config = dict(
    n_head=4,
    n_kv_head=1,
    decay_shape='sqrt',
)
Each number is 128 + 32 x the weight over its row's rms, rounded and kept within 0 to 255. Layers, rows and columns count from 0. The size above them is the row's rms in percent of the matrix's.

# layer 8 attention output (transposed), 512x512, rms 0.097, rows 73-78,201-206,329-333,457-461, columns 0-255
size [101  98  96 104  94  99  98 100 106 103  93  98 105  97 105 101 110  97 107 102  98 104]
[[ 88 152 100 158 110 144 131 150 170 113 181 144 131 134 113  88 101 119  89 161 124 103 143 127 106 161 103 122 199 191 192 150  85 111 144 116 139 143 119 111  92 147 150 156 113 120 147  83 115 145 143 163 157 131 127 148 120 119 149 143 144 175 177 161  82 140 114 136 121 124 124  86 115  99 121  78  79 116 140 115  84 103 129  98 135  95 173  94  97 111 177 160 149 100 159 180 112 136 150 114 160 128 165  92  41  84 129  49  93 140 163 131 159 195 162 119 125 147 110 111  95 111 117 137 136 174 163  92 175  87 117 100 120 191 100 193 129 170  38 120 109 141 147 100 152 132 100 146  86 151 126 103 125 182  94 129 140 120  93 126  56  52 157 196  71 114 136 127 120 130 158  65 139 118 115 111  99 190 158  91 101  96 165 105 101 106  85 127 109 110 148 169 103 166 144 137 106 123 136 148  63 143  69 237 142 111 168 126 121 105  85 141  89 128 104 143 149  90 171 143  72 135 150 152 100 162 122 164 116  98 157 166  85 102 155 173 143 210 132 127 113 118 118 136  90 100 108 127 164  63 128 156 125 103  93  85]
 [174 131 104 117 124 104 110 100 155 114 230 146 140 125 110 118 128 108 132 101  67 111 159 115 162 103 189 118 137 115 155  87 148 161 105 122 156 141  73  97 200 148 101  84  80 103 111 153 113  82  75 116 157 122 188 115 126 125 147  79 116 122 124 180 179 132 156  86 158 152 155 140 124 184  91  84 193 133 157 136  64  59  77  75  97  95 117 105 115  68 101 135 140 144 118 171 151 114 106 206 173 101 122 102 104 137 117 138 129  86 132 154 142 131  92 150  97 178  79 202 116 131 159 141 164  92 106 199 126 148 172 103 128 102  71 126 151 132 151  93 109 183 118 141 103 162 177 116 173  99  99 144 130 161 105 174  81 172  82 129 109 114 142 145 174 115  93 124 131  92  99  86 130 116 105 117 137 134 118  67 133  98 120 142  99 167 130 124 149  89  93  93 130 146 120 130 176  84 126 127 173 121 165 111 107 112 120 158 156  83 102 105 186 126  89 104 105 150 107 144 101 138 151  95 159 138 145 100  93 141 127  38 140  99 142 112  78 189 125  94 113 105 204 151 152 131  93 125 111 162 163 159 132  76 106 150]
 [ 91 152 195 124 105 119 104 157 146 101 163 178  89 143  97 106  81 129 161 139 167  66 160 158  99 136  38 171  87 167 178 156 122  96 172 144 157 134 135 109 164 162  95  99 126 105 138 101 129 125 201 141 150 112 124 143 122 113 136 125 138 134 101 131 103  87 113 106  94 153 141  82 119 126 126 135 193 146 152 100  95 165 138 115  99 120 149  67 124  93 149 127 153 115 137 174 128  90 119 135 125 138 108 184 163 136 156  99 160 145  96 103  85 109  84 104  72 130  92 135 128 142 116 166 126 110  92 154 145 168 143 101 156  91  67 129  82 146 129 125 153 124 150 125 181 128  87 155 140 118 131 129 109  92 146 125 162 158 117 157 126 130 111  59 110 155  76 195 143 130  73 170 148 108 174 159 136 122  98 112 180 128  81 134 102 167 132 226  84 122 163 209  87 107 126  93 131  78 139 113  85 116 183 123 162 118  98 161 156 145 107 117 109 145 146 135 139 150 144 127  74 106 105 156  91 116  90  87 118  98  91  81 154 172 124 180 130 119 143 108 137 115 128  90 151 154 196 125 158 122 122 158 152 154 120 137]
 [ 94 140  67 126 142 151 151 123 119 111 100 146  89 141  99  87 127 115 153 155 113 140 129 159 137 108 130 133 173 152 189  97 141 116  81 128 163  75 163 130 118 136 164 138 147  96 225 139  69  92 137  95 139 130 106  91 157 101 136 150 109 139 156 111 103 141 133 109  71 150  63  74 103  93 119 166 106 129 211  67  69 175  44 143 123 124  70  91 114 118 101 168 167 187 122 102 169 110  81  93 136 125 128 111 155 124 152 171 129 143 163 180 155  68 169 102 123 170  97 147  83 121  98 138 108 123 161 130 168  95 104  88  96 156 131 143  94 110 110  87 168 132 102 148  47 126  83 140  68 103 155 113 149 171  76  83  92 128 113 182  85 164  85 121 111 109 104 146  83 134 195 140 110 151  82 123 139 140  97 172 112 131 132 115  55  98 112 150 142 148 140 102 118  82 113 103 179 160 133  73 128 172 127  78 148 195 141  83 132 133 122 146  62 141 161 104 133 118  95  68 153 169 155 179 136 128 131 220 153  90 121 147 174 135 222  82 106 123  97 162 111  93  86 161  90  81 113 107 108  96 158 129 174 151 108 120]
 [193 177 205 102 107 117  88 105 135 106 178 127 155  76 166  97 111 115  97 139 158 141  72 121 137  93 149 148 123 107 190  98  92  94  86 133 114 142 155 103 113 126 124 163 138 116 100 150 153 166 132 135 124 164 158 149  91 117 109 152 189 152  35 131 160 152 209 114 130 134 126 171 103  95 108 128 145 171 169 165 139 169 136 162 117 191 155 151 135 165  91 172 119 115 140 108 119 166  62 151  95 165 141 111 134 198  53 119  86 136 152 105 137 174 160 158 128 156 138 101 161 127  80 112 151 103 139 112  81 126 136  82 149 123 141 140 123 140 137 117 120 132 112  96 105 193  56 210 100 100  89 138 120 100 120  93  86 149 174  87  91 107 138 144 149 131 101 122 130 113 123 141 102 159 119 122 135 115 147 149 158 163  88 115 114 108 173 109 129 169 109 146 119 124 130 142 180 137 146 134 118 162 174 114 142 104 141  99 160 177 153  74 145 122 102 128 174 128 156 102 114  55 131 116 132 154 102 184  67 115 134 116  87 165 142 139 168 147 162 145 146 109 121 141 112 113 117 138 124 166 126 183 112  93 139 195]
 [108 103 183  88 153  62 109  58  73 122 111 124 154 171 171 134 151  88 147 107 125 137  92 150 141 113  62 116 153 154 170 139 141 130 167 143 164 108 155  76 119 190  79 155 127 146 143 118 115 145 106 102 113 117  90  81  78 127  72 133 108 171 198 119 133 157 140 126 130 108 122 131 153  61  65  99 124 100 159  81 138  74 157 129 141 114 119 153 168 123 117 206 101 129 101 141 128 132 125 157 134 134 150 123 104  89 145 171 151 104 134 123 126  83 117 138 149 109 112 101 133 116 144  95 135  94  83 111 165  79 168  94 122 106 182 147  58 174  74 114 156 159 101 156 141 151 112  94 137 151 104  46  69 133 120 190 111  58 163 136  96 148  81  82 135 154 153 186 141 149 174 115 130 107 157 154 130 145 126 105 177  95 116  97 170  93 164 190 152 149 170 160  65  98 127 145 130 124 188 128  98  81 135 142 160 155 122 201 159 143 108  85  98 116  91 115 158 136 153 138  96 112 129 153 102  86 111 138 169  98 160 128 161 150 116 102 125 177 156 107  93 179  98 153 164  87 132 138 111  88 137 130 162 184 188 151]
 [173 140 163 187 145 115 165 136 122 160 138  80 114 102 182 154 110 136 103 120 135 175 157 189 142 124  89 111  89 140  98 123 138 171 114 106  99 144  66 129 154 166 154 133 115 194 155 112 112  71 127 114 170 101 156 124 127  73 149 124  98  84 155 143 130 113 164 111 148 137 158  89 105 130 127 188 127 162  94 153 142 138  93 121 136 160 100 183 187 107  92 155 133 155 145  88  69 154 143 145 157 173 120 113 177  72 142 116 151  98 118 159  76  95 151 133 118  88 166 139  98 130 141 158 162  89  94 189 150 115 156 184 101  65 141 101 197  53 118 155 118 115 100  84 161  70 177 161 158  52  93 156 125  69 138 136 142 116 106 143 118 138  61 137 165 138 140 128 127 198  67 135 112 158 214 162 115 121 140 109  86 106 158 153 106 108 158  98 105 117 169 129 118  59 120 171 133 137 103 131 106  90 195 116 104 140 116 102 150 169 117 104 130 201 154 146  84  89 115 109 178  95  91 103 171 133 150 138 140 129 147 128 217  94 129  72 155 162 111 121 107 111 161 188 184 134 117 113 166 142 107 131  95  65 154 118]
 [112 188 161 172 133 147 181  96 157 153  58  94 143  82 131  55  75 155 139 156 172 148 122 138 106 180 111 142 115 144  73 174 155  45 154 202 113  97 156 156 122 165 145  95 102 159 115 133  93 131 130  98 123 142  84 159 217 136 180 150 144 140 138 181 115 128 115 129 145 122  68  98 162 133 138  78  85 113 133 146 113 145 121 215 117 185 133 133 196 159 117 130 121 167 167 139 143 186 149  99 108 158 126  85 197 140 147  35 132 145 120 118 183 163 200 130 158 157 182 131 119  78  81 125 103 140 122 116 100 125 111 132 149 133 150 179  62 167 122  73 181 130 188  98 103  75 116 137  98 130 106  95 140  87 121 101  73  98 183 120 147 123  80 120 137 139 131 155  79 149 142 156  76 170 190 117 156 151 110 130 150 118 124 146 101 129 129 149 128  91 121 149 123 146 139 178 105  86 133 119 157 148 107 141 129  73 135 113 113  96 142 124 101  56 180 176 144 134 167 135 124  62 153 128 127 114 147 144 126 162 127 164 147 100 123 112 175 102  80 159 163 188 108 133 111 185 107 148 134 130  91 131 122 144 162 154]
 [107  98  58 147  99 168 144 117  82 166  99 122 129 158 151 103 103 110 113 132  84 157 114 149 117  88 176  99 119  95 119 104 117 133  75 160  62 119  97  66 157 157 148 196 145 151 120 122 147 182 131 155  86 111 101 134 129 169 109 133 142 160 113 128 115  78 116 134 168  83 115 169 154 112 121  73 103 147 123 116  98 128 149 134 150 140 126 163 113 194 165 147 150 105 100 101 100 155 110 105 127  84 115  95 188  77 117 147 101 127  82 115  97 144 141 145 198 179 136 116 113 133 110  93 144 125 199 141 137  96 102 147 121 119 166 178 148 118 140 105  78 195 103 145 143 153  98 121 172 172 143 173 189 206  98 116 152 106 149 108 128 121  78 146 140 118 112 151 185 111 107 174  96 107  90 123 118 120 114 128 114 114 140 177 140  77  77  59 149 199 141 125 143 123  96  95 145 133 106 110 157 173  93 143 157 103 114 183 121  54 175 145 167 162 130 101 121 137 127 144 131 109 151 142  96 102  95 126 115 142 132 180 107 110 175 108 152 125 149  94  49 162  86 136 146 154 100 130 127  97 121 144  99 155  86 108]
 [123 125 140 174 130 162 145 115 113 109 199 168 157 114 143 115 196  78  37 123  69  60 127 108 125 174 111 134 116 149 125 193  73 156 146 151 145 191 100 132 129  66 104 139 137 143 119 124 123  79  78 147 125  91  93  88 139 134 161  95 179  82 136 138 107 108 135 143 143  86 152 104 125 137 100 109 121 163 110  83 183 144 119  71 143 144 163 163 143 129 139 133 107 134 136 136  72 153 122 189 121  98 105 143 133 167 169 117 129 148 122 125 110 135 121 134  98 137 112  70 142 164 148 114 104 120 159 177 132 149 141 112 110 156 136 148 224 134 121 182  92 105 120 112 135 158 107 114 128 149 130 170 137 122 124 126 189 158 156 138 137 121 158 188 117  85 139  87 177 118  66 119 149 141 165 118 112 136 159 101  94 112 127  49 162 157 133 110 108 105 138 221 184 185 138 157  90 112  89 158 152 111 138 155 112 115 147 133 161 120 129 142 196 105 133  58 156  95  89 165  96  97 139  95 186 107 124  94 145 115 183 101 156 160  87 184 102 142  99 121 145 136 188  98 102 151 159 150 149 114  58 106 140 100 173 151]
 [165 112 102 140 206 119 144 169  76 200 120 147 134 114 156 129  87 101 169 142 109 118 155 159 110 193 143 113 119 120 138 136 121 152 169 119 134 120 131 125 130 162 134 151  76 129 136 121 193 101  63 127 109 113  83 148 175 139 170 137 141 150 125 166 126 127 126 197 137 138 139 147 178 101 150 179 134  90 163 135 142 100 134 114 139 185 136 104 153 121 156 158 126 110 114 151 113 166 176 155 123  81 152 100  81  83 176 201 153 208  99 130  84  91 128 167  97 134 139 122  75 134 155 132  82 135 122 181 189 197 121 196 178 138 130  89 192 129 169 139 135  90 127 158 116  99 152  80 136 104 125 110 122 182 162 111  96 146 131 154 127  77 101  82 113 144 127 125 134 165  66 131 150  98  74 166  98 120 121 108 133  82 127 161 112 141 135 163 135  91 199  94 109 106 102 148 131 136 111 119 131 140 147 102 176 113 128 109 124 106 104 174 141 152 140 117 100 133  76 144 178 145 126 138  95 161  33 111 123 117 143  68 150 145 123 138 117 116  96 133 102 130  81  46  90  85 111 154 152 101  94 129 118 164 135 136]
 [205 107 125 140 103 233 150 108 103 117  87 130 155  65  87  68  77 147 109 105 153 162 116  83 175  88 182 156  98 166 168  96 137 101 110 178 155 138  90 146 150  74 104 131  74  71  91 107  80 129  65  65  97 154 156 151 114 117 127 137  83 111 114 203 148 109 151 107 162 173  91 129 183 169 141 185 117  89 180 126 165 184 123  87 110 137 136 101 144 135 135 121 138 110 124 162 126 122 142 164 159  85 157 194 109 118 115  84 164 141 106 127  91 152 189 116 131 132 108 149 157 116 108 135 109 150 148 134 124 165 153 165 161 140 123 129 137 146 127 135 154 107 166 126 184 156 153 177 109 166 111 109 137 126 166  84 124 121 134 110 146 106 121 162 123 102  98 105 139 113 148  84 130 167 123  89 153 180  87 119  90 145  93  72 108  75 148 125 127 110 110 141 150 116 166  74 119 166  53 134  99 165 142 120 122  92 134 132 109  51 147 123 150 146 109 137 117 139 112  82 144 104  71  42 117 156  71 104  74  95 103 173  91 104 114 155 123 133 150 196 126 148 121  86 104 185 104 139 146 108 119 156 110 138 103 120]
 [124 132  51 173 182 144  94 135 126 142  98 146  74 138  81 131 117 186 163 112 108 111 137  79 104  80 145 129 165  68 154  71 162 131 126 134 119 131 113 150 167 135 136 115 139 151 111 129  89 129 156 146 118 129 113 125 109 192 146 134 153  90 130 112 168 106 131  72 111 124 117 152 136 115 141 111 190 137 151  80 128  73 135 115 103 149 129 122  44 112  34 129 117 144  43 146 122 115 152 142  96 159  80 148 111 187 119 145 118 215 117 132 125 142 131 110 169 171  86 133 128 134 145  84 116 137 143 126 124 155 106 124 122  97 110 115  89 165 154 148  98 102 148 132  57 125 101  92 147 139 143 104 106 134 118 130 105 191 121 118 152 165 177 121  67 147 157 144 157 170 127 135 149 115 107  97 172 191 127 146 132 142 113  69 155 154 107 126 112 128 151  94 102 136  88  79 174 129 133 100 104 104 150 129 125 169 142 179 103 118 140 147 127 112 134 185  97 171 141 118  71  94 143  83  99 169 179  69 196  66  70 161  97 161 120 145  98 111 149 139 123  63 133 113 122 162 171 115 150 162 177 152 129 146 108 134]
 [ 79 105 105 143 108  94 181  98 122 180 137 144 150 206 186 125 180 116 112 110 111 135 118 181  89 142 103 118 121 124 125 128 116 158  47 111 117 143 126 142 129  64 151 115 120 120 185 120 109 120 162 120 174 146  79 133 113 179 139 140 165  41 130  52 142 112 112 118 139 119 105 111 126  58 143 119 107 129 131 112 191 135 151 150 170 135 145 113 120 173 131 155  66 108 154 147 147  71  88 139 153 131  85 132 136 134 153 138 146 145 154 187  66  81 110 110  94  76 133 160 193 126 165  68 139 127 129 101 127 101 154  92 110 111 106  81 124 143 147 135 169  73 126  84 122 160 106  85 134 102 172 131 121 186 118 137 133 170 137 144 127 157 140 143  61 157 206  99 114 140 103 201 199 156  95 109 125 101 120  95 109 126 116  70 167 122  91  81 100  89 129 119 179 135 139 135 132 151 124 112 108 119 139 143 104 170 153 158 137 155 130 138 159 152 116 109 128 136 114 163 135 191 116  99 132 116 104 154 159 151 128 124  99 149 118 119 135 148 114  56  87  71 183 141  98 152 123  82 162  81 102 125 134 189 135 146]
 [127 130 215 157 154 159 147 106 167  92 105  81 152 121 115 115 185 104 118 145  77  95 126 158 162 142 161 164 114 132 111 151  86  88  84  97  99 173 111 179 130  77  80  81 115 101 174 133 125  88 144  64 160 130 163  82 162  92  53 139 122 118 144 114 121 170  92 173  29 154 191 155 117 107  87 128 136 112 102 186 138 112 206 176 172 152  77 121 170 116 195  93 154 133 102 113 110 167 172 102 138 140 176 183 145 187 113 164 134 149 155 165 149 112 105 111 110 111 138 134  85 136 127 181 161 123  88  64  97 111 115 108 111 182 116 159 152 141  82  93 155 114 115 104 187  61 201 155  64 118 147  75 131 144 126 142  95 150  82 177 137 164 147 123 166 114 141 122 165 150 178 132 116 148  86 110  99  89 142 113 118  85 148  81  77 133 160  90 120 164  82 117 149  74 188 133 100 139 149 116 112  97 158 168 100 145 156 160 124 166 103 144  70 145 111 195 123 130  91 106 134 141 140 104 179 123 198 214 124 146 134  97 125 123  94 143 140 193 126 166 172 135 128 153 160 148  81 116  68 140 153  85 126  98 140 135]
 [145 117 133 112 156 115 104 119 175 166  90 139  94 140 150 194 115 180 135 137 125 111 109 162 123 155 148 136 142 146 133 143 141 133 147 104  86 132 124 166 198 127  91  89 140 149  89 123  91  97 178 112  82 198 178 129 147 130 114 146 127 169 175  70 160 157 115 165  98 121  59 199 171 144 120 167 147 170  62 159 160  90 147  70 190  72 133 125 168 107  63 132 127 146 113 113 188 165 135  83  86 122 194 133  99 131 132 105 174 133 139 130 105 156  84 136 142 122 147  84 145  46 102 120 147 139 111 118 128 129  98 157 158 150 158 144  94 112  96  85 131 151 196 129 122 120 116 101 126 152 116 134 117  93 109 167 104 112 145  94 169 127 155  67  90 164 157 133 112 124 113  65  85 110  99 112 191 114  62 109 123 161 119 142 135 100 177 175 142 173 166 104  98 101 131 104 145 141 190 152 149 127 186 151 119 139 122 163  96 147 164 118 123 101 152 169 118 146 198 110 117 189  77  83  36 135 126 120 116 166 110 131 118 113 146 127 109 118 147 118 128 124 106 104 119 135 117  80  96 117 128 141  71 109  66 156]
 [117  92 176 169 153 119 162 155 132 145 158 129 134 161  82 139  93 121 109 115 123 123 120 163  97 178 115 146 115 139 151 135 145 121 122 151 111 185 124 106  97 102 165 146 171 134  76  85  67  59 204 122 128 117 166 130 216 109  72 140 116 116 117 128 165  95  83  88 107 116 139 164 141 131 141 125 150 132 119  62  69 174 151  93 155  82 141 142 144 118 161 100 114 146  82 100 147 106 132 121 165 102 147 173 142 127 122 119 114 161 149 155 132 121 119 100 130 143 107  85 169 119 150 154  81  88 108 137 119 115 204 119 148 100 155  87  49 129 148  88 127 157 139 152  98 106 136 118  64 168 128 173 107 108 134 161 116 155 113 165  89 132 152  85 106 119 147 113 109 125 185 111 126 155 137 106 167 113  96 109  46 117  94 108 106 203  53 180 165 104 145 110 120  80 111 126 106 152 101 133  92 114  75 193  99 157 150 125 170 128 148  46  91  90 156 107 157 140 159 126  97 156 173 106 137 140 161 129  72 138 143 157 182  86 130 160 117 172 127 122 135 117 111  92 106 178 154 176 139 110 210  90 137 134 160 169]
 [122 148  82  62 106 150 125 124  98 152  87 116 159 109 124 179 129  92 169 133 124 106  85 133 140 150 165 153  95 112  77 161 125 107 108 109 171 141 180 168 111 118 128 133 187 123 152 180 163 169 110 112 139 113 123 122 129 117 124 135  64 160 124 101 134 134 104 154  81 112 151 102  89  76 136 105 111 124 128 138 140 151 116 153 154  68 115 128 158 131 147 131 114  84  64  88 207 113  78 134  82   7 135 113 118 158 145 102 109 140 135 115 144 155 108  99 129 125 137  80 134 170 117 174 129 143 111 105 116 194 145  92 142 176 149 115  92 123 135 157 160 195 115  98  91 191 185 196 123 156 125 165  96 148 162 100  86 135  91 168 139 114 154 143  81 104 117 165  72 126 172 121 127 135 146 107 203 113 166 130 152 158  47 127 131 197 134 174 117 133 138  95 154 125 142 101 122 207 147 154 155 135 116  96 122 120 113 126 112 101 120 113 129  92 144  98 174 122 115 116 128 114 131 168 109 131 126 157 144 159  80  84 131 119  95 153  78 104  91 154 168 150 102  93  87  85 192 183  76 169  85 156 123 125 108 184]
 [140 111 119 100 120 102  80 183 123  36 119 141 118 126 103 200  77 141 147 119 171 103 138 140 146 177 112 149 113 150 169 138  57 120  90  92  75 127 120 100 134 139 102 140 173 150 103 112 110 181  87 122 151  99 170 130  60  70  68 115  71 152 104 130 134 123  76 142 106 110 176 163 112 112  99 167 135 168 174 124 145 132 161  52 120 109  91 167  46 147 119 158 149  59 168 113 169  71 126  91 119 104 158 185 151 117  57 193 103 144 149 119 114 143 113  96  95  56 156 135 116 147 128 175 138 168 120 158 119  94  92 142 142 128 114  47 175 106 163 139 129 126 108 191 134 136 177 120 121 180 159 125 101  89 121 144 161 110 109 134 110 154 185 123  88  63 128 124 100 117 121  86 179 109  89 178  82 127 126 161 120  96 117 144 110 100 122  94 138 143  39 123 123 161 119 118 102 179 146 141 115  96 178 150 153 186 103 111 153 145  97 151 137 188 106 115 118 147  46 115  92 133 106 148 127 106 171 115  93  71 157 127 116 174 162 193  98  61 150 112 157 144  87 121 152 113 146  85  95 141 158 103 115 128  94  82]
 [133 112  91  95 161  80  89 152 145 146 164 123 124 122  73 149 124 144 117 118 161 133 151 126 110 146 169 101 137 136  82 156 146 152 129 113 163 133 148 153 150 154 128 122 142 157 206 155 116  95 118 133 142 124 172  98 132 133 158 113  83  62 108 153 146 188 104 143  93 123  91 123 126 147 137 184 149 107 134 131 113 116  90 128 111 130 184  88 103  78  95 141  69 169 177 161 194  86 122  96  94 128 145 103  69 116 162 136 140 127 159 167 116 135 161 129  98  70 165  90 164  92 129  98 113 169 121 155  99 114 165 131 168 136 116  76  91  97 136 118 112  73 147 113 120 109 188  74 167  96 171  87  95 117 131 132  78 116  82 151 155  97 150 108  78 120 141 103 107 178 143  70  95 131 140 120  97  96 108 131 163 153 140  94 129 101 152 225 150  86 152 132 118 182 164 162  91 162 169 148 136 150 189 127 121 181 153  88  84 209 128 136 164 139  87 146 155 148 124 112 174 130 174 117 110 189 138  81 146 122 109 115 163 112  69 156  76 130 142  88 167 123 132 108  96  48 125 142 104 150 132 165 131 125 151 116]
 [130 137 164 143 119 121 115 134 130 146 146  60 173 130 116 132  85 186 147 113 171 197 107 127  37  59 147 162 144 106 110 119 137  75 168 140 134 125 135  58  92 108  67 127 145 117 119 129  93 128 141 126 190 139 165 176 194  98 106 117 140  81 119 104 149 168 140 147 164 141 134 161 163 143  88  85 136  84 127 133 129  77 157 186 150 120 152 140 151 103 113 115 172 140 137 150  93 114 126  41 156 176 126 196 123  82  80 143 130  83 128  50  92 134  82  76 143 111 124 134 141 116 119 131 106 157 108 142 132 126 137 148 174  76 113  76 121 131 156 105  94  99 131  90 166  68 142 102 167 100 110  83 103 142  65 132 110 119 138  91 133 109 116 101 132 131 132 130 138 121 150 114 117 111 117 164 149 102 160 118 167 112 108 139 106 149 100 111 126 106 105  86 133  88 152 141 124  75 189 121 130 138  96 170 101  94 111 102 115 147  86 121 122 115  94 131 154 164 160 102 133 155 138 123 169 109 125 101  96 164 133 167  70 211 144 112 177 129 122 151 113 176 147 182 165 130 133  72 157 147 192 167 144 164 115 101]
 [ 47 157  89 151  73 117 130 146 115  79 107  83 143 166 107 159 193 139 186 114  71 106 142  91 182  90 152  50 165 103 110 132 102 118 103  93 130 148 108 137 147 120 138  68 187 152 169 166 130 119 191 140 120 140 153 148 116 175 112 129 100 123 212 130 107 124 136 139 173 153 108  94 137 210 102  95 111 158  46 179 121 148 129 103 159 103  75 161 100 133  98 100 144 121  77 122 129 119 103 136 156  96  70 169 130  98 157  50 175  47 130 116 190  98 108 104 118 135 149 198 104 134 159 137 176 147  85 101  80  96 105 133  55  97 183 209  85 162  71 142 137 144 107 123 150 109 126 123  95 140 150 118 177 104 146 164 142 170 119  79 184 181 100 154 138 115 139 126 115 129 145 172 145 185 190  81 153 135 129 129 118 142 187 101 185 114 194 101 144 127 131 169 100 140 122 133 112  81 139  90 144  89  90 127 139 161 109 145 135  89  88 141 136 129  98 122 139 107 128 133  86 117  95 108  59  61 117 112 191 102 119 182  80  63 103 133 152  44 118 104 132 137 169 181 151 107 170 101 141 137 130 102  95 154 139 114]]
# layer 8 attention value, 128x512, rms 0.119, rows 74-78, columns 0-255
size [ 99 102 101 100 100]
[[118 101 123 132 126 105  40 139 108  58 128 164 106 175 131 198 155  74 142 117  89  62 120 106 142 116  90 111 114 116 106 135 161 191  92 122 166 160  84 109 110 121 126 142 134 102  98 156 161 136 142 151 186 133 168 107  44 127  86  52  86  64  92 144 116 121 163 198  92 162 172 166 138 156 150 183  97 138 121 101 126 140  78  82 122 128 143 179  74  76 114  81  76 137  62  65  90  88 154 140 112 132 101 140 122 136 101 163 103 127  97 142 120 103 138 152  88  38  68 125 137 169 119 170  92 131  89 140 128 135 175 182  94 155 123 116 172 121 175 179 155  99 107 179 144 219 130 157  84 152 115 144  90 132 110 115 146 174 103 141 102 137 167  71 109  89  91 127 140 125 108 149 134  94 103 162 124  71 148 118  87 137 148 135 117 107 113 135 131 164 118 119 161 158 124  80 131 159 175 105  99 126 163 186 119 207 126 107 165 155 108 186 148 140 103 110 122 105 143 101 141 127  99 124 156 171 123  96 104  94 142 137  80 193 105 187 100 134 145 129 137  88  50  55 146  82 155 117 153 158 139 120 159 133  83  83]
 [202 157 188  87 127 106 135 192 175 129  83 103  95 117 144 144 167 148 145 126 191  97 167 102 105 165 104 142 159  95 171 128 143 154 167 151 182 125 199 179 138 123 152 118  97 120 159 144 143  94  99 151 173 159 158 173 124  88  91 107 125 130 119 131 142 161 102 148 120 111 106  37 131 146 174 164 158 118 148 120 144 122 124  88 118 125  97  92  77 142  70 110 108 151 115 149 101 101 215 138 136 153 136  88 102 143 163 147 137  96 183 158 179  88 166 110  97  73 136 131 126  98 106 151 136 140  91 104  94 153 157 111 161 112 166 137 184  94 124 176 133 133 199 120 118 123 170 119 106 129 153 106  69  58 139 163 112 161 123 145 153  93 165 126  91 100 153  82 128 119 122 137 123 105 177 134 150 135 136 147 132 156 102 170 111 171 113 139 112  97  91 101 164 136 151 186 112 173 125 117 164 129 124  92 129 141 164 137 137 218 119  90 129 110 138 134  97 108 127  91 104 146  96 129 182 184 106 120 138 122 135  79 107 130  88 163  87 120 154 145 153 118 187 146 145 154 117 124 111 136 118 159 138 171 146 130]
 [144 135 146 143 134 136 106 114 153 107  92  78  81  91  92 121  68 145 178 161 185 140 133 153  90 148 132 150 177  97  98  99 147 114 133 129 117  97 165 119  71 196 179  96 135 165  93 169 137 143 177 177 139 132 203 140 110 126  94 120 103 163 132  78 105 134 126 107  84 183 170 100 146 168 147 106 126  52 173 198 104  83 154 155 105 140 142 113 112 116 130 120  89 125 165 107 161 104 158  94 129 141 130 156 120  98  78 119 112 120 144  90 100 150 138 132 147 124 148 172 146 123 129 138 130 177 108 138 111  53  68 160 162  91  86 152  32 121 148  81 160 172 106 154 119  94 163 117 132 115 179 159 124 169 186 178  59 123 131 154  96  92 108  99 141 187 111 103 103 167 170 143 122 118 125 116 113 148  93 113 155 135 125 190 174 105 131 140 165 132  77  79 117 139 149  93 157 144 134  94 112 154 109 147 100  95 107 111 123  94 125 139  92 162 176 185 129 121 144 112 177  79 152 172  88  91 155 110  94 103 107 112 107 137 126  34 136  80 153  93  88 114  99 125 147 111 161 130 103 183 157 118 176 128 167 139]
 [ 88 210 123 158 106 169 161 119 176 135 101 133  83 111 168 128 132 149 103 140  96 100 156  94 124  78 121 120 160 100 118 132 156 139  78  96 141 141  99  77 162  82  76  97 148 122 113 161  78 161 148 132 132 124 143 101  65 146  79  76 109 138 120 109 112 131 155  70 106  93 116 127 159 159 108 111 123 137  65 118  93 165 179 155 198 123 116 121 115 180 103 106 167 146 161 133 112 124 146 120 131  97 141 135 159 113 101  74 127  85 187 111 124 143 199 122 141 106  84  91 126 135 136 138 148 159 144  84  83  87 137  90 113 114 149 165 103 142 126 139 146 190 136 127 136 133 147 128 136 111 163 118 194 131 147 128 208  76 116  88 156 120 168 114 159 137 138 149 142  91 218 114 123 123 155 158 201 123 207 187  89 127 151 107 165 105 162 130  89 168  76 167 118 178 126  98 101 132 101 137 124 129 120 135  81 148 169 115 103 161 163 132  69 127 102 174 106 142  98  64 150  67 140 123 124  95 159 179 167 141 152 118 145 107 111 111 158 157 168 177  80  97  96 173 151 142 150 121 153 170 133  87 138  92 160  92]
 [ 77  75  65 119 125  78  86 158 173 151 141 116 109 115 148 176 102 126  97 101 141  98 136 114 135 137 119 145 172 112 161 176 124  60 100 138  79 121 178 160 113 143 167 117  98 115 206 149 156 140 198 108 172  68 144 122 149 135 114  97 188 130 137  27 117  97 120 132  83  66 188 137 109  96 123 101 134 156  50 114 117 121 146 215 158 135 125 133 142 106 107 139  65 145  85 104 171 124 104  97 105 183 156 154 127 122 121 151 127 149 181 115 170 141  66 107 129 138 108 126 106 154 162 111 173 140 166 158 135  71  68 127 149 111 122 133 121 109 142 152 148  98  92 216 130 134 168  73 157 120 142 135 151 153 140 150 142 132 150 113 127 102 124 140 122  96 143 140 168 145 116 136  89 124 141 137 105 156 155 145 140 131 143 156 170 159  75 157 145  91  83 135 113 160 115 172 149 132 130  97 124  87  94 107 129 170  65 155 157 167 110 137 101 107 117 100 153 146 134 158 143 184 228 152 138 117 162  89  97 165 105  80 183 141 139 121 141  82 135  69 112 110 122 143 138 128 142 122  97 110 136 111 200  90 115  93]]